python train.py --num_hidden_layers=12 --num_attention_heads=5 --num_key_value_heads=5 --head_dim=32 --norm="layernorm" --positions="learned" --attn_scale=0.177 --parallel_block=true --optimizer="adamw" --beta1=0.9 --schedule="wsd" --final_lr_fraction=0.0 --batch_tokens=[16384, 32768, 65536] --dataset="wikipedia_en"
Each number is 128 + 24 x the weight over its row's rms, rounded and kept within 0 to 255. Layers, rows and columns count from 0. The size above them is the row's rms in percent of the matrix's.

# layer 5 MLP down (transposed), 640x160, rms 0.109, rows 306-348, columns 80-159
size [ 92  90  96  75 103  89 109  90 128 100 163  95  91  89  84  94 104 100  63  77  92  95  89 104  94  95 101 114  98  89  90  93 106  99  99  89 119 132 129 106  87  90 115]
[[106 132 138 142 166 137 124 171 121 109 137 173 142 123 120 122 111 110 126 169 151 163 132 110  90 101 148 104  76 144 161 147 143 147 182 121 121 123 113  92 121  89 135  96 138 172 138 138 122  93 129 181 156 134  70 155 108 127 125 153  94 134  85 131 123  96 183 103 110 109  71 148 130 128  92 156  81 129 132 149]
 [142 134  74 125 127 138 162  99  93 121 120 101 116 122 130 121 156 114 133 149 130 115  90 131 138 120 149 134 140  96 148 157 147 143 116 107 111 124 116 139  92  70 179 116 139 130 122 118 128 184 134 181 104 112 133  89 141 126 119 154 115 123 125 119 124  85 126 116 105  89 119 113 148 162 110 138 118 150 107 124]
 [101 112 136  84 125 154  87 115 117  99 131 104 118 121 121 157 134 126 166 146 134 154  84 155  92 162 120 126 195 130 137  63 105 145 130 116 105 103 151 160 165 131 130 145 128 106 115 153 111 145 146 116 145 120 127 148 111 128  60 146 131 120 206 136 124  95 147 128 132 128 128 148 117 131 147 159 110 114 145 103]
 [127  59 147 132 103 111 132 112 114  98 172 103 149 116 111 119  98 130 122 112 105 129 126 140 123  90 132 136  97 165 157 126 105 141  95 181 149 162 112 122 133 116 119 157 171 142  79 136 116 146 176 158  94 110 110 132 175 129  99 127 127 179 130 122 166 120 129 161 135 123  95 149 156 128 147 141 117 115 125 171]
 [115  86 123 139 114  78 122 158 157 141 137 143 183 121 112 121 125 125 150 115 116 134 122 117 137 115 135 137 122 125 126 110 108 162 132 122 144 122 174 109 159 151 171 119 166 147  79 120  99 112 177 155 163 124 100 120 119 131  89 107 124 132 112 160 123 137 181 111 172 178 110 114 117 147 150 123 126 102 114  91]
 [154 133 119  93 120  98 113 203 123 113 114 134  99 122  84 136 134 133  95 110 154 117 141 158 127 125 126 179  78 186 122 111 159 127 144 132 151 139 109 137 119 115 167 110 129 116 135  83 139 117 196 125 125 142 153 153 156  96 119 121 141 110 124  99 123  99 116 100 104 153 130 159 151 127 104  98  95 128 155 153]
 [103 100 129 163 144 123 115 129 129  77 173  98 115 126 132 143 115 155 102 144 182 124 142 149 117  93 118 145 137 175 149 120 157 119 157 159 116 135 149  83 101  90 129 122 167 117 132 109 101 113 130  89  98 109 139 131 125  84 113 153 116 151 111 104 128 123 106 143 155 141 132 131 128 127 165 104  80 111  89 101]
 [122 126 124 110 140  91 116 157 133  80  99 115 108 177  88 133 108 101 102 103 123 116 117 161 104 142 136 135 122  92  81 159 128 128  97 122 150 167 111 130  76 156 124 122 144 110 136 141 162 131  92 140 145 106 131 134 107 150 123  81 162 133 119 138 134 147 121 132 104 104  99 137 153 112 136 140 104 105 103 145]
 [125  90 115 132 124 127  94 100 137 118 102 122 150 110 151 123 127 136 137 126 164 134 115 160 122 161 127  69 179 129 108  59 163 137 124 144  93 119 154 149 132  99 134 132 147 106 112 123 119 109 170 139 108 134 132 185 106 128 114 161 114 136 163 153 155 107 124 163 102 137 118 139 160 109 143 141 129 102 140 118]
 [144 127  91  73 174 104 100  89 141 123 134 146 134 110 153 126 125 104 121 183 147 130 113  93 109 123 118  98  83  92 162 203 128 142 138  88 128 140  96 111 130 141 136 138 135 163 144 133 159 119  80 122 117 176 124 118 130 113 157 134 143 108 117  98  90 177 119 139 127 113 110 118 103 137 131 132 122 136 105 121]
 [137 115  91 109 103 101 144 108 125 144 131 123 116 149 141 126  78  81 124 112 170 131  79 139 114 108 109 133 130 119  79 159 137 136 127 135  77 128 140 130 140 139 122 116 174 121 146 138 129 118 121 134 123  84 153 177 133 128 123  88 146 114 154 106 201 154 154 136 128 106 107 130  96 127 127 129 127 136 145 105]
 [127 121 174 174 163 108 181  84 133  95 125 148 108  78  77 123 144 143 121 133 151 131 105  95  76 131 123  99 174 137 178 149 149 151 159 139 139 141 114 146 125 100 130 130 111 124 128 135 147 161 133 125  96 114 112 128 126 158 122 108  99 134 138 107  90 130 108  91 138 122 143 118 106 103 112 144 116 135 140 157]
 [100 108  96 148 176 102 107 151 111 117 146 120 148 144 141  88 139 109 179 162 157 145 145 167 130 150 173 101 157  84  97 138 162 142 147 118 117 151 130 118 131  91 118 170 108 125 119 109 123 117 153 122 145 121 108 178  81 112 136 101 116 106 125 179 117 114 128 131 101 195 109 108 124 144 118 128 117 140  84 103]
 [ 95 125 107 156 147 118 158  78  81 121 136 140 115 119 148 156 132  98  84 109 150 102 112 127  44 141 109 164 129 132 135 151 123 177  80 182 131 133 152 134 122 104 130 144  79 148 153 110 150 133 142 119 148 149 142 103  94 151 107 130 153 132 133 119 144 135 102 129  96 135 117 131 155  64 134 171 118 122 123  95]
 [142 118 157 104 102 138  95 130 144 140 154  78  87 136 122 128 135 163 137 156 124 120 136 105 122 181 176 130 154  94 173  91 131 120 135 172 136 118 105 125 111 178 134 104 122 111 151 158 165 118 167 153 152 106 134 179  90 127 127 135 102 117 104 151 122 150 155 125 111 140 146 140 127 136 122 122 101 176 128 125]
 [ 95 151 124 142 144 106 155 118 164 128 109  93 134 155 104 132 131 110  85 144 103 116 108 109 108 120  98 117 111 202 122 115 146 128 125 130 138 110 131 155 160 144 184 159 116 115 119 131 113 116 101 175 121  97 138 117  96 174 132  86 102 136 132 137 142 150  99 124 116 173 124 123 124 144  92 136 162 110  92 132]
 [128  93 117 129 102 147 104  81 156 128 139 122  89 153  98 141 161 145 104 134 136  84 120 119 126 183 143 127 136 114 125 116 125 117 131  70 109 180 146 164 132 135 173 112 133  91 127 103 117 154 127 124  86 135 165 171 109 133 136  96 162 132 116 105 134 138 119  95 119  95 176 122 144 117 153 122 128 121 127 113]
 [132 140 138 101 126 101 146  79 133 160  99 130 128 116 148 179 148 123 102 142 125 191 127 138 109  96 115  97 140 170 124 104 137 170 144 163 139 144 139 127 115  78 113 107 129 112 146 100 139 108 142 118 118 173 125 129 149 124  86 109 139 114 119 140 110 152  69 170 102 116 143 146 105 176 127 127 110 102 119 146]
 [116 118 160 102 144 104  59 154 128 116 126 128 150 118 107  98 127  99 111 132 157 124 133 180 137 165 157 116 146 152 151 120 110 139 155 162 148 147 158  78 128 168  81 154 140 127 107 127 118 127 145  90 155  91 107 102 137 140 123 136 119 128 149 133 120 167 161 115  95 105 112 127 168 151 131 143  90 156 122 142]
 [115  89 108 123 175 128 116 117  89 148 136 159 132 116 115 126 134  93  98 127 104 174 136 143 148 164  93  96 139 142  87 159 118 121 126 172 120 125 107  85  72 153 144 158 153 107  89  74 120 116 191 145 111 116 157 125  80 109  98 110 107 153 131 142 134 137 125 149 127 118 140 141 121 134 118 150 126 107 146 123]
 [116  86 146  97 162 132 134 131 122 113 146 148 144  95 165  79 112 135 116 124 115 147 145 162 148 149 128 131 137 143 168 111 153 101 112 168  86 156  90  89 109 107 140 146 141 167 114 105 100 123  97 148  63 133  89 137 158 102 141 125 145 135 171 129 149 133 132 133 169 139 159 117 127 152 124 111 126 135 131 145]
 [186 103 170 118 110 141  76 111 138 152 143 149 129 131 128 113 113 149 143 116 144 111 124 131 131 147 146  69 111 113 113 105 113  74 137 139  93 127 125 119  82 134 102 166 173 130 120 164 135 115 131 110 133 130 140 156 152 134 129 125 105 145 158 122 158 117  75 141  83 138 141 105 113  93 119 109 111 136 113 155]
 [171 172 116 130 106 116 133 124 144 101 126 153 133 151  80 127 152 137 144 120  94 137 146 150 179 143 165 181 141 121 156 100 153  93 110 133 115 145 138 125  80 159 165 123 125 110 149 107 139 133  83 124 144 155 153 134 120 134 161 170 122 114 105 130 134 154 129 150 112 134 137 150 129 121 116 137 112 131 147 130]
 [113  76 138 129 125 152 140  99 118 152 104 144 150 149 157 133  86 113 127 127 129 114 150 117 125 111 131 129 106 110  97  83 109 154 136 130  96 139 183  92 125 134 144  88 146 127 124 103 119 147 168 168 125 161  88 132 129 100 138 119 106 117 132 103 135 139 163 121 138 156 118 122 107 156 138  67 126 119 131 135]
 [148 102 200 115 156 137 129  93 116 126 123  99 138 132 100 139 114 102 147 132 139 123 106 142 114 142 137 130 108 123  88 137 121 113 143 144 112 129  70  74  91 106 135 124 154 187 138 138 169 140 141 105 133 145 143 131 137 151 132  67 128 145 135  87 171 152 130 125 129 171 137 107 111 102 105  95 109 145 113 139]
 [151 145 127  83 122 161 129 117 116 114 145 157  96 103 138 139 119 168 160 123 145 133 131 146 133 148 136 119 101 150  87 142  93  89 156 141 115 160 143 114 120 102  76  71 124 114 152 137 139 116 128 155 121 130 148  88  96 135 130 153 140 151 125 114 112 140 131 112 117 102  97 144 148  82 129  98 133 161 129 107]
 [106 109 179 147 153 123 125  98  86 139 129 165  96 155 117 185 143 139  80 123 146 144 102 110 151 125 131  94 111 116 107 173 110  85 125 190 103 115 125 114  70 105 115  93 135 117 137 116 162 141 136 126  88 162 144  74 145 177 151 127 140 143  84 147 129 145 119 143 133 120  84 102 125 124  72 105 148 134 103 148]
 [139  89 119 108 139 164  98 137 165 149 148 152 158 166 115 113 118 138 157 160 122 113  97 115 183 103 146  86 131 141 132 147 102 176 105 105 127 163 130 122 177 136 150 138 124 123 105 137 136 131 135 156 174 128 138  76 128  89  80 149 133 142 163 155  79 158 145 106 169 101  80 115 136 121 122 124  97  99 130 151]
 [128 106 138 106 104  88 107 167 140 135 123 106 149 147 112 148 112 119 171 144 138 103  99 129 134 152 113 168 131 148 102 128 118 125 151 121 131 101  88 135 145 172 170 142 138  98 129 158 141 102 150 104 110 142 150 121 120 184 143 111 145 139  93 121 118 160 103 106 167  87 152 131  88 158 101 142 121 118 113 117]
 [112 126 134 109 154 114 151 129 125 105 106 134 148 151  86 113 106 138  77  85 165 124  88 160 102 137 154 122 118 135 124 114 117 140 112 155 158 148 135 110 136 149 128 106  97 144 117 127 105 122 113 113 157 193  78 102 141 118 112 117 137 139 128 154 120 145 157 163 127 124 150 121  76 145  87 121 116 136 155 153]
 [159 116 143 138  91 159 106  89 126 116  89 112 112 158 157 132  90 137 131 108 146 131 165 115 141 108 167 131  99  98 123 142 179  91 115 109 134 125 152 115  84 107 133 106  94 136 154 111 104 168  75 128 157  95  94 143 132 122 107 172 110 129 144 170 157 132 115 154 152 127 123 124 131 115 153 154 135 126 135  92]
 [ 88 157 131 138 117 185 142 101 104 144 110 127 150 101 114 107 154  69 174 118 137  88 104 129 121 137 112 165 126 145 141 127  95 126  89 148 135 119  94 123 169 147  93 125 149 161 139 165 132 107 151 151 149 133 166 155 136 101 154 122 117 122 124 162 121 122 134 102 146 167 162 151 117 137  95 120 161 132 146 106]
 [164 118 102 126 110 131 110 111 139 156 155 123  82  81 126 148 138 105 116 142 126 108  94  82 130 138 124 143 118 180 107 124  97 130  80 118 135 129  77 101 137 109 127 125 103 116 119 135 159 141 135 148 136 106 141 134 137 103 131 100 187  98 115 169  88 118 127 142 116 158 144 114 121 106  84 123 119 133 128 175]
 [127  86 141 152 150  88  66  98 124 137 105 137 136 112 113 151 151  93 151 127 100 137 115 149 143 132 127 103 156 134 120 120 110 138 126 134 157 179  98 102 122 106  99 118 105 138 126 137 163 113 109 142 142 115  97 116 106 149 177 101 159 122  93 146 102 148 151 143  98 123 159 147 163 110 117 167 151 122 152 107]
 [126  96  93 137  97 143 149 166 118 126 126 130 106  91 132 158 115 101 125 163  90 190 119 127 120 128 118  87 118 140 152 155 143 126 125 165 135 177 154 103 119 150 126 139 135 139 132 163 128 122 158 140 111 118 131 121 102 120 113 141 109 113  94 140 148 157 126 156 131  90 117 126 142 130 151 128 109  83 139 102]
 [132 168 112 114 144 140 161 139 106 152 124 113 136 149 126 115  99 144 149 157 116 142 104 136 186 109 129 156 150 133 103  95 128 109 129 114 131 105 113 133 133  73 148 116 144 114 122 154 121 124  96 113 101 149  99 131 142 149 129 110 120 125  94 134 128 106 109 113  69 108 113 153 133 176 130 156 178 126 142 130]
 [112 127 110 131 134  78 135 181  98 162 118 144 116 103 100 140  70 113  98 123 172 126 123 111  63 116 128 114 122  94 129 143 135 153 114 115 150  96  97 145 135 117 137  96 104 136 134 101  98 126 149 153 121  88 157 119 137 151 158 135 109 135 118 105 134 117 140 134 137 176 145 108 178 154 133 111 107 142 129 144]
 [111 138 120 101 136  74 103 135 123 150 106 123 157 153 144 106 160 121 145 124 177 124 111 150 134 108 108 153 124 154 146  92 132 131 107 160 124 177 102 173 115 148 142 145 118 113 131 110 145 145 110 165 103 101 143 106 104  72 137 146 125 148 104 105 111 121 141 129 115 142 134 135 124 104 103 106 107  93 118 144]
 [ 63 123  76 159 107 129 129 146 128 155 113 136 121 132 169 134 102  98 136 136 151 140  95 169 139 103 123  90 135 143 122 124 126 135 141 127 116 132 166 125  88 121 142 102 129 127 129 202 119 163 171 118 129 104  95 121 141 115 126 125 164 129 128 113 118 173 120 133 137 114 170 131 138 120 131 134 119 130 139 108]
 [114  94 142 145 143 106 137 131 100 125 155 114 116 166 177 134 108 116 136  86 120  98 115 119 107 126 146 136 124  98 146 148 105 111 150  98 117 121 121 141 166 107 108  68 127 135 129 129  72  96 128 130 151 120 131 140 110 108 141 119 112 127 151 122 128 135 119 106  90 120 101 123 101 136 131 152 128 129  96 160]
 [115 176 134 115  99 145 161 136  98 153  85 109  98  70 146 147 118 115  89 113 107 149  86 160 132 152 166 160 177 109  59 143 103 166 134 137  95  96  75 128 145 134 134 176 134 165 141 128 149 116 167 119 127 146 111 131 131 132 100 104 150 123 129  99 102 110 117 124 131 148 150  98 146 174 155 136 155 132  91 102]
 [141 167  87 141 114 101 150 111 133 173 158  77 115 126  81 140 176 147 104 108 111 138 100 171 109 150 110 109 131 153 139 127 156 157 111 128 129 122 157 114 139 163 150 154 139 105 122  90 126 134 150 123 132 144 131  98 185 145 113 133 178 111 131 125 170 127 108 145 159 113  83 136 142 121 144 147 112 126 123 138]
 [109 140  95 117 144 160 127 137 111 171 115 125  74 120 135 126 106 110 124 119 147  94 144 158 179 202 116 133 110 144 151 116  79 119 141 161 147 156 110 176 123 171 110 128 138 142 120 115 151 124  69 114 117  95 124  81 120 107 113 116 168 119 153  89 111 104 118 117 110 137  74 143 136 146  86  86 139 151 100 142]]
# layer 5 MLP up, 640x160, rms 0.12, rows 307-348, columns 80-159
size [ 86  94  95  89  93 109 101 112  96 120  92 103  88  94 106  98  98  95  93  95  93  99  92  90 103  90  90 102  97  86  92 111 106  98  98 109 121 112 114  94  98 107]
[[132 114 141  94 171  98 102 130  88 160 137 183 117 142 152 102 116 127 114 110 126 142 138 134  89 104 132 128 154  79  76 133 114 148 141 121 126 134 163 113 116 140 111 122 132  86 116 133  97 158 178 140 148 120 142 161 153 143 130 142 123 144 163 138 181 137 147 110  91 166 103 136 148 166 117 150 132 140 114 126]
 [121 121 128 167 160 120 134 150  80 132 113 142 112 142 124 129 126 109  74 124 102 136 155 130 140 126 132 138 159 111 144  83 106 142 122 148 173 113 116  86 113 124 142 130 153 116 129 158 116 101 185 175 104 125 157 105 151 142 128 181  95 131  75 109 107 150  92  97 130 122 146 136 149 161 139 172 137 112 138 111]
 [ 81  88 105 140 148 131 109 106 115 129 126 116  96 131 142 114  97 121 116 123 124 148 156 131 134 108 115 139 154 126 112 150  90 164 133 176 144 140 163 101  80 144 141 131 171 103 107 143 111 139 150 152 154 126 149 125 110 131 106 143 149 143 100 129 110 110 172 151 137 147  72 158 134 159 118 139  78 112  72 117]
 [119 110 122 148 141 133 113 160 108 174 156 147 150 145 148 165 132 133 115  96 143 103 140  97 138 133 118 151  88 126  99 125 100 113 111 151 151 171 161 108 101 131 166 104 136 127 120 123 101 152 161 144 143 136 113 153 129 118 110 115 114 145 112 141 147 143 155 126 124 144  92 140 120 142 107  73 131 115 124 126]
 [121 108 108 131 114  96 154 112  73 163 149 165 154 116 138 137 122 137 114 133 158 112 125  96 150 105 123 117 120 128  83 121 108 144 158 134 121 131 144 129 106 123 186  94 122 128 136 121 132 135 177 115 101 160 104 131  88 112  84 128 165 141 149 134 139 117 193 112 142 151 147 145 147 131 146 115 156 120  92 115]
 [133 103 134 199 121 115 121 137 104 109 125 134 149 108 159 122  75 121 131 173 130 135 119 131 124 134 151 148 137 125 116 141 121 121  94 112 178 131 100 125  62 126 124 116 145 111 120 117 113 161 129 164 125 116 127 111 107 128 147 149 166 148 114 115 139 129  95 125 148 141  97 143 112 126 126 124 115 114 120 111]
 [119 104 147 135 116 147  80  89 112 165  98 143 148 152 180 103  85 122 122 130 103 102 113 125 133 129 119 161 137 108 118  94  97 136 123 128 176 163 203 139 114 145 112 129 106 136 119 154 106 167 132 131 144 121 116 127 117  49 136 141 147 138 164 131 145 166 144 126 130 107 149 153 124 151 128 147 123  75 127 127]
 [127 109 107 141 157 123 108 122  89 137  94 127 116 156 127 136 116 103 106 135 136 106 135 138 109 113 129 130 161 111 127  91 120 160 115 139 147 135 156  85 105 111 129  94 148 102 111 156 149 161 135 162 125  96  98 119 168 157 119 162  74 137 115 118 111 147 128 108 105 167  63 126 114 116 157 129 131  77 130 124]
 [103  98 147 130 139 120 153 135 110 133 158 145 173 112 144 125 104 118 138 122 109 110 158  20 112 129 142 152 164 161 119  59  66 167 109 148 141 129 157 131 146 114 142 141  93 125 119 138 114 151 149 155 125  90  94  86 151 130 112 148 133 121 116 122 115 139 127 129 140 144 150 135 115 127 147 151 136  86 158 129]
 [ 71 105 135 114 127 131 147 114 145 160 107 141 139 108 156 117 125 125 128 115 127 125 147 101 142 110 136 104 119 143 124 112  96 146  94 116  91 121 149 123 151 127 175 106 191 110 131 170 145 140 189 118 151 111 165 143 133 113 113 124 145 151 135 147 196 148 156 117  95 134 112 139 167 141 119 115 136 117 114 102]
 [104  99 137 133 124 103 118 107 142 109 106 131 161 117 173 149 129 149 121  71  86 120 161 104 132 126 138 109 107 110 135 153 138 145 117 131 104 120  79 122  85 155 136 124 166 157 123 150  91 135 151 122 108 135 156  95 148 151 128 146  98 142  94 109 111 146 142 132 145 103 152 124 172 118 131 129 135 141 159 117]
 [101  97 114 110 141 158 130  98 138 110 120 157 115 134 125 133 125 123 143 122 119 150 137 101 154 122 123 143 157 139 139  61  89 146 119 165 104 169 149 128 149 125 111 141 137 101 123 180 139 179 142 132 145 128 104 137 128  77  77 162 113 148 125 136 106 118 135 147 163 150  96 138 165 141 174 130 133  78 122 139]
 [146 116 101 138 125 142 115 122 144 140 125 132 146 137 145 154 111 130 123  96 124 136 156  81 121 100 162 140 103 173 112 139 120 123  86  81  88 172 152 118 122 155 110 132 169 111 127 171  79 120 160 116 148 104 133 128 123 117 124 128 153 146 102 110 106 130 139 147 173 129 105 133 168 156 161  75  99 160 136 136]
 [105 111 141 131 139 111 101  81 155 133  81 160 113 127 174 120  91 122 129 138 136 151 101 140 123 122 135 106 115 161 115 134 105 153 141 125  81 139 103 107 107 153 157 117 172 134 127 136 104  78 145  94 133 129 143 149 126 147 109 151 115 139  95 107 145 133 127 154 100 132  87 140 146 181 131 131 133 151 150 134]
 [131 113 143 141 169 103 136 103  84 110 180 173 133 130 143 168 126 125 111 125  87 141 120  85 149  75  86 124 136 132 161  65 103 168 149 149 108 122 174 103 120 118 125 139 149 113 120 129 113 127 148 129 153 134 126 130  93 151 142 134 133 142 101 143 142 124 149 113 125 128 159 133 133 174 112 125 135  82 111 104]
 [ 89  93 105 143 150 112 179  99 101 169 150 154  86 141 110 148 129 126 110 120 161 119 142 123 144 122 119 113 114 124 107 119  88 128 169 156 112 116 124 113  91 140 187  97 151 124 130 139 118 125 157 144  88 134 124 135 132 151 128 153 130 144 130  78 130 107 162 128 141 134 152 150 119  88 156 152 103 123  83 131]
 [130 125 165 138 145 117 126 116 131 153 107 125 142 125 103 165 130 105 114 125 122 156 184 140 162 113 131 137 152 118 121 107  57 104 131 143 182 159 122  97 130 177 153 100 159 107 111 114 113 104 162 168 136 163  98 112 141 151 123 132  78 139  82 103  93 149 112 116 118 128 106 134 112 167 121 118 114 137 111 113]
 [118  76  94 136 111 132 106 121 125 133 118 149 134 122 162 114 126 140 117 128 114 181 130 111 182 142 136 124 156 133 112 114  84 136 124 137 160 143 148 109 132 150 126  99 129  83 120 145 117 124 175 130 129 116 117 135 144 104  91 150 104 149 124 118 109 140 128 143 150 140 110 139 138 149 155 126 136 102  99 147]
 [120 102 160 107 159 131  94 117  79 171 137 143 113 166 118  74 130 129 122 133 119 125 148 144 164  96 132 115 149  88 122 116 120 153 141 159 144 159 126  96 125 184 138 100 142  94 115 119  76 123 175 141 124 107 145 117  95 128 106 141 122 154 113 116 102 139 157 157 118 129 142 143 138 157 136 142 143 152 144  95]
 [121  99 122 162 143 103 125 108 103 182 131 152 115 124 156  90 127 138 130 103 117  87 161 105 150 132 131 146 143  99  86 122 106 173 119 133 123 166 102 123  94 130 119 111 117 141 124 114  94 139 135 149 103 136 176  68 135 137 136 122 116 142 114 127 107 129 150 122 110 139 167 141 121 161 126  80 126 148 115  98]
 [110  99 155 117 132  96 146 101 105 163 151 124 133 138 123 128 125 129 132 106 161 145 162  94 126 114 138 130 125 138 114 122 111 146 113 127  88 166 137  88  78 155 135 104 123 103 117 135  73 158 170 120 144 111 151 120 142 131 126 114 156 160 135  84 124 131 161 163 132 155  96 144 137 157 117 103 145 152 103 120]
 [ 89 125 123 132 175 196 121 113 119 155 111 184 100 118 132 149 106  98 110 116 179 151 171 123 126 117 100 112 114 103  96 143 106 139 109 166 114 120 139  86 147 133 167  96 146 133 127 106 118 118 130 162 126 125 146 105 137 150 162 107 107 141 114 110 110 148 122 112 105 145  95 130 109 110 123 113  91  97 111 120]
 [129 108 121 162 118 126 125 126  92 144 114 166 128 140 148 132 140 130  98 128  95 120 136  99 119  90 126 128 151 108  99 130  96 146 123 135 149 132 132  94  97 142 164 114 142 147 112 156  96 150 165 132 127 139  95 118 121 126 132 162 145 148  96 105  91 145 147 133 115 127 111 146 130 154 126 116 118 120 107 127]
 [126 100 142 139  93 123 103 128 129 131 106 135 145 139 152 180 112 129 132 115 121 125 156 118 155 120 130 108 105 117 109 115 134 113 125  93 115 178 121 103  83 162 124 114 193 145 114 122  79 117 193 141 120 126 135 104 143 129 124 125 126 142 148  63  98 148 141 157 144 147  64 133 146 137 146 112 146 121 131 144]
 [125 106 124 120 142 186 112 111 102 118 115 107 102 125 101 115 144 132 147  95 164 114 148 103 159 137  97 126 115 145 126 118 109 128 162 167 101 175 130 132 152 202 150 124 127 149 121 144 127 131 147 138 146 138 151 113 102  91 122 163 125 145 130 130  88 167 139 142 133  91 113 138 115 122 130 108 125 150 114  93]
 [ 70 109 146 123  94 119 163 117  78 123  89 101 153 122 126 160 132 137 134 123 119 103 145 105 173 135 144 122 129 104 111 139 110 150 154 120 102 156 130 112  57 147 138 120 186 130 129 139  97 130 164 120 110 130  92 139 142 112 113  66 143 157 151  83 136 137 155 155 153 133 116 135 177 101 150 111 133 132 122 133]
 [116 118 158 162 121  91 137 126  84 135 151 123 136 171 166 106 134 121 121 132 126 103 131 139 111 131 105 176 137 104  91  94  97 171 140 129 143 107 143 114  92 173 131 130 116 115 103 131  81 107 157 104 143 110 112 127 142 152 107 177 116 157 102  95 152 157 151 115 123  98 115 126 110 148 101 140 139 136 126  93]
 [151 117 139 123 129 109  97 146 113 149 144  73 144 140 138 119 133 141 101 138 115 121 120 155 152 123 117 153 128 140  87 105 135 134 140 116  97 172 141 105  98 194 145 119 115 115 120 106 108  97 151  88 103 113 141  88 104 131 109 136 165 138 123  95  97 112 184 150 154 147 102 156 125 152 149 118 154 167 108  95]
 [130  92 142 118 124 150 135 118 132 146 122 154 162 166 132 173 111 112 104 109 122 129 158 125 182 115 110 144 140 145 107 128  85 142 106 139 153 104 157  88 108 133 113  90 121 104 127 128 120 145 179 158 143 119 121 128 143 105  94 161 120 146 148 149 146 133 147 131 170 114 140 127 137 121 132 131 116 140 103 113]
 [102 100  91  88 147 141 132 130 125 127 110 167 108 121 126 187 108 133  83  77 163 137 138 131 140 127  94 154 100 106  82 101 109 143 137 195 105 167 175  95 124 124 149 153 141 103 124 171 146 176 150 132 157 135 145 135  92 127 137 144 110 141 123 129 119 156 159 148 161 135 124 126 103  98  96 127  87 112  69 139]
 [ 86 103 123 156 141 157 143 133 154 123 100 143 142 151 114 174 135 127 133 134 167 111 136 121 157 115 123 110 126 124 150  96 113 150 125 134  87 136 108 124 126 163 148 152 130 121 124 168  96 110 167 140 137 155 171 115 100  85 107 146 137 156 114 121 113 156 128 131 198 120 128 151 153 136 124 109 137 128 123 141]
 [134 105 105 124 155 150 159  95 104 157 160 190 101 110 139 163 108 112 122 152 131 147 113 103 125  98 135 165 135 165  30 111  98 157 107 138 138 140 129  94  83 133 158  97 130  82 119 119 131 155 148 140 136  94  80 136 117 110 113 118 120 140 132 134 109 113 137 127 150 149 110 129 123  97 113 144  84 109  92 134]
 [ 97  91 118 145 167 138  93  72 123 151 148 117 145 107 120 147 116 107 110 135 136 137 137 101 118 106 163 160  98 123 149 134  84 196  84 162 124 174 135 129 142 163  98 127  95 120 124 103 150 179 130 113 145 128 146 128 100 119 152 145 154 135 117 136 143 154 163 139 118 137 156 136 170 137 119 155  65 154 107 108]
 [ 83 101 121 146 115 149 140 144  70 130 161 104 102 128 127 127 105 122 127 110 116 118 121 139 162 123 140 139 103 115  88 109 142 128  84 133 130 185 146 119 131 177 138 113  92 104 127 130  98 178 160 115 135 122 125 124 114 144 150 149 149 138 144 114 128 143 115 158 121 163 144 149 170 140 168 140 116 140 141 131]
 [110 100  91 138 118 130 121 118 100 123 122 135 131 161 137 144 102 129 102 107 135 130 176 132 179 119  94 123 115 105  87 116 147 111 105 162 117 152 150  96 111 151 161 151 168 102 117 100 121 132 125 178 122 154 114 145 128 102 122 149 114 142 129 144 113 136 126 158 150 102 101 124 144  79 126  87  75 148  99 114]
 [139 105 140 109 127 157 108 153  97 185 128 108 183 121 135 115  95 122 112 116 122  79 162 136 109 102 120 135 126 109 125 124 117 176 123 100 156 134 138 141 101 145 132 109 116 118 129 107  79 126 159 149 134  98 122 124 154 120 136 105  85 145 143 115 125 135 142 110 139 137 138 120 150 157 119 118 120 113 132 139]
 [ 89  86 158 123 135  89  85  82 131 157 101 124 121 152 125 117 124 125 159 127 122 109 146 141 147  94 128 142 131 143 129 112 128 152 136 158 155 151 140 130 119 127 118 129 132 114 120 140  47 151 133 117 156 142 156  55  97 110 110 127 174 146 134 121 147 141 143 144 153 157  96 152 113 123 131 116 129  75 136 153]
 [117  92 173 153 102 127  77  94  93 164 160 150 123 154 157 133 108 129 113 100 137 127 166 161 179 104 133 140 142 151 103 103 110  96 120 147 131 171 138 122 113 123 122 115 109 141 115 125  88 142 143 141 125 112 137 104 121  96 140 137 186 140 115  74 124 140 139 133 139 172 125 148 149 140 124 116 128  79 126 125]
 [134 105 157 123 140 130 139 119 139 108 115 119 144 129 135 140 108 112 112 129 146 156 133 128 145  96 136 115 144 145 137 109  73 125 121 171 184  98 159 152 129 184 125 116 117  81 118 151 106 124 144 123 146 130 109 120  77  77 138 133 159 141 147 110  89 150 111 145 165 149 114 142 162 112 146  92 174  79 120 111]
 [ 63 113  97 156 146  91 152 130  87 156 110 128 117 133 160 138 110 114 125 107 127 123 119 126 113  94 132 168 149 150  89 129  99 167 118 132 114 116 159  94 123 136 153 132 129 141 127 110 124 123 163 154 138 139 102 125 131  96 112 121 157 141 139 155 140 133 139 132 146 111 123 126 146  95 105 140  79 125  91  69]
 [ 90 117 158 132 117 155 143 106 139 110  71 110 126 122 136 171 110 109  91 130  95 169 158 107 177 106 100  98 130 129 130 124 110 134 143 156 138 132 136 133 101 145 121 119 142 121 120 121 122 117 136 127 126 154 102 133 144 112 146 115 162 138 121 101 131 132 129 161 110 181 167 142 139 141 145  85  69  92  90 142]
 [ 97 103 164 187 132 126 118 119 137 174 129 140 120 129 154 117 132 118 134 120 133 130 138 152 153 134 128  98 125 162  88 124 111 127 124 110 149 139 131 130  97 153 153  81  82 109 117 140  91 124 116 114 137 171 134  86 111  87 134 145 188 141  93 118 125 140 153 112 150 127 128 148 127 146 129 109 148  85 126 134]]